python train.py --n_layer=12 --d_model=192 --n_head=2 --n_kv_head=2 --head_dim=96 --d_mlp=768 --vocab_size=8192 --activation="tanh_gelu" --norm="layernorm" --norm_place="pre" --norm_eps=1e-06 --positions="learned" --qk_norm=false --attn_scale=0.102 --bias="all" --tie_embeddings=true --parallel_block=false --init="trunc" --init_std_qkv=0.0361 --init_std_o=0.00737 --init_std_up=0.0361 --init_std_down=0.00737 --optimizer="soap_variant" --lr=0.00493 --lr_mult_qkv=0.7 --beta1=0.95 --beta2=0.99 --lr_head=0.00671 --warmup_steps=200 --schedule="wsd" --decay_fraction=1.0 --decay_shape="linear" --final_lr_fraction=0.0 --batch_tokens=32768 --seq_len=256 --doc_mask=true --train_tokens=147300000 --steps=4496 --dataset="wikipedia_en"
Each number is 50 + 10 x the weight over the matrix's rms, rounded and kept within 0 to 99. Layers, rows and columns count from 0.

# layer 5 MLP up, 768x192, rms 0.141, rows 212-222, columns 128-191
39 47 49 55 50 44 48 54 63 53 59 58 64 40 61 58 45 61 50 78 58 66 53 43 39 33 33 55 53 50 50 40 62 34 68 43 60 48 61 53 51 50 36 51 26 29 49 47 59 34 63 44 46 59 52 56 54 45 49 46 44 49 42 51
53 45 47 48 56 71 43 62 33 69 48 31 25 63 63 43 44 57 58 54 33 44 50 55 69 34 41 61 46 63 39 87 56 52 51 38 51 54 45 20 47 60 56 59 46 39 68 42 40 57 59 56 40 50 46 39 54 83 50 82 37 42 47 63
61 50 39 55 47 63 38 45 63 54 46 55 61 61 60 35 46 53 47 58 40 47 46 52 58 41 48 42 51 68 53 54 51 27 52 39 55 47 49 62 53 50 43 43 51 37 21 52 54 42 53 67 52 53 43 59 59 40 37 66 63 48 52 46
54 45 46 49 55 54 50 39 62 36 50 27 45 61 39 44 41 42 69 52 50 55 45 51 35 40 39 44 62 44 52 70 39 42 54 35 51 39 54 43 48 82 53 60 49 61 48 38 59 44 55 40 49 43 59 61 51 57 57 62 75 65 38 52
43 46 55 75 58 53 47 60 55 48 53 48 57 49 40 53 66 63 58 40 62 49 50 55 81 53 63 45 47 70 58 47 51 59 48 54 49 58 48 47 59 29 61 44 55 50 63 60 60 59 51 54 40 59 47 74 49 52 35 50 53 47 48 51
57 44 30 47 41 57 61 45 57 51 42 54 42 44 57 58 50 68 34 50 47 62 34 56 43 45 56 57 58 56 51 40 59 46 58 33 59 35 44 45 40 49 45 53 67 53 51 40 59 43 48 33 51 62 59 67 35 64 36 54 64 29 45 56
48 60 46 49 52 61 24 55 45 48 71 55 47 35 56 57 48 46 54 38 20 66 51 42 57 55 48 59 45 45 57 58 59 43 41 49 36 43 56 58 50 53 46 54 40 36 48 47 62 38 47 48 38 44 45 51 55 36 59 61 51 32 46 62
52 67 31 36 52 38 35 19 59 48 60 55 62 49 49 35 63 52 50 42 53 46 51 51 38 45 74 49 41 41 45 52 38 49 72 58 52 65 29 35 69 44 38 51 62 60 49 47 60 44 58 53 56 39 51 43 61 44 40 46 71 51 60 59
51 37 44 48 50 52 47 47 45 46 67 49 51 55 39 32 47 44 63 26 47 57 61 46 53 56 42 46 46 68 51 45 46 57 50 57 53 53 42 55 47 47 45 41 28 51 61 57 59 39 41 64 37 43 39 59 58 54 45 46 39 63 48 45
54 69 45 50 54 54 51 52 42 35 47 51 50 46 50 50 58 39 40 47 58 60 50 68 59 62 71 45 49 41 41 67 48 54 24 52 46 57 50 36 62 38 43 57 49 61 59 40 53 43 62 62 45 43 51 62 56 52 45 51 63 66 47 25
51 50 55 50 46 55 55 57 54 38 23 57 54 50 42 46 55 63 40 27 41 48 39 45 61 33 42 53 64 51 66 46 44 49 54 35 60 61 46 47 51 48 43 46 43 69 46 51 56 60 58 54 49 65 41 58 60 61 46 44 35 61 57 56
# layer 5 MLP down (transposed), 768x192, rms 0.114, rows 212-222, columns 128-191
44 46 48 49 55 37 42 70 63 58 44 84 41 69 40 63 81 51 57 55 45 59 41 42 67 43 44 59 53 57 41 53 34 53 36 43 57 31 58 71 51 54 59 55 55 39 43 44 45 61 45 37 53 59 41 50 69 64 39 61 48 48 34 58
63 47 48 60 45 41 44 61 40 51 56 51 44 55 52 36 44 70 33 58 49 59 70 60 46 50 52 57 51 45 43 50 37 56 45 52 65 73 42 65 44 50 36 52 54 51 43 43 48 33 52 45 67 54 47 44 51 51 51 39 38 77 34 45
45 53 50 57 39 51 53 50 51 48 61 45 47 45 49 51 62 44 54 45 52 46 39 62 51 47 56 61 50 51 39 37 52 64 47 43 43 47 51 54 54 39 50 62 48 52 45 52 46 38 48 64 55 58 53 49 48 57 56 50 49 52 49 51
63 41 32 54 49 64 35 61 58 47 41 48 53 46 45 50 53 43 57 60 53 52 48 42 57 47 59 59 53 53 37 54 39 62 72 61 42 56 37 46 56 52 42 56 35 61 52 44 41 66 45 60 62 39 35 46 55 62 50 65 36 46 49 24
40 46 44 49 52 38 60 50 55 63 47 38 44 51 54 42 23 30 45 59 58 43 50 57 36 64 45 54 33 51 47 36 48 39 66 46 63 44 46 60 64 77 48 38 48 44 43 47 38 48 46 57 63 43 50 42 45 43 64 49 53 55 65 43
45 60 48 57 47 51 47 54 46 51 52 65 53 68 59 47 37 54 47 37 54 52 57 50 49 43 50 54 39 36 55 55 42 56 62 66 43 43 40 50 47 46 45 47 54 53 54 52 41 50 43 55 49 54 55 49 47 41 60 57 54 47 45 37
57 39 62 57 64 57 66 35 64 59 45 42 59 62 53 55 40 39 48 61 43 47 48 46 62 44 36 50 55 50 47 59 55 60 52 58 44 48 44 29 64 58 55 58 48 55 36 41 48 60 52 38 53 47 42 56 53 42 51 41 48 51 51 54
46 67 64 45 42 51 53 55 50 54 51 48 53 49 32 62 46 67 50 44 52 65 54 40 25 40 57 64 67 39 31 42 41 34 31 57 50 63 64 63 62 46 54 61 51 50 57 51 69 42 60 54 53 41 38 33 37 53 77 54 48 62 58 54
70 53 40 38 51 50 52 64 44 63 36 47 54 37 53 58 48 42 34 48 61 45 48 65 36 49 37 49 47 58 35 48 46 64 42 51 43 50 45 57 43 48 43 55 53 52 60 49 61 43 65 37 34 43 50 29 61 49 65 29 41 42 51 46
46 45 59 44 44 40 34 33 51 59 39 40 64 64 65 51 46 55 57 54 35 54 40 63 43 48 48 51 54 66 48 50 60 60 67 52 63 56 43 49 35 71 47 58 50 54 70 58 50 45 69 41 65 48 57 46 26 51 56 46 48 57 51 55
39 64 58 64 56 45 49 63 46 52 37 45 37 49 43 61 58 63 62 54 63 56 61 74 27 36 64 38 52 41 45 36 82 47 44 42 49 39 42 53 80 62 54 62 38 62 48 43 60 61 44 48 47 51 52 36 33 45 42 34 47 40 61 60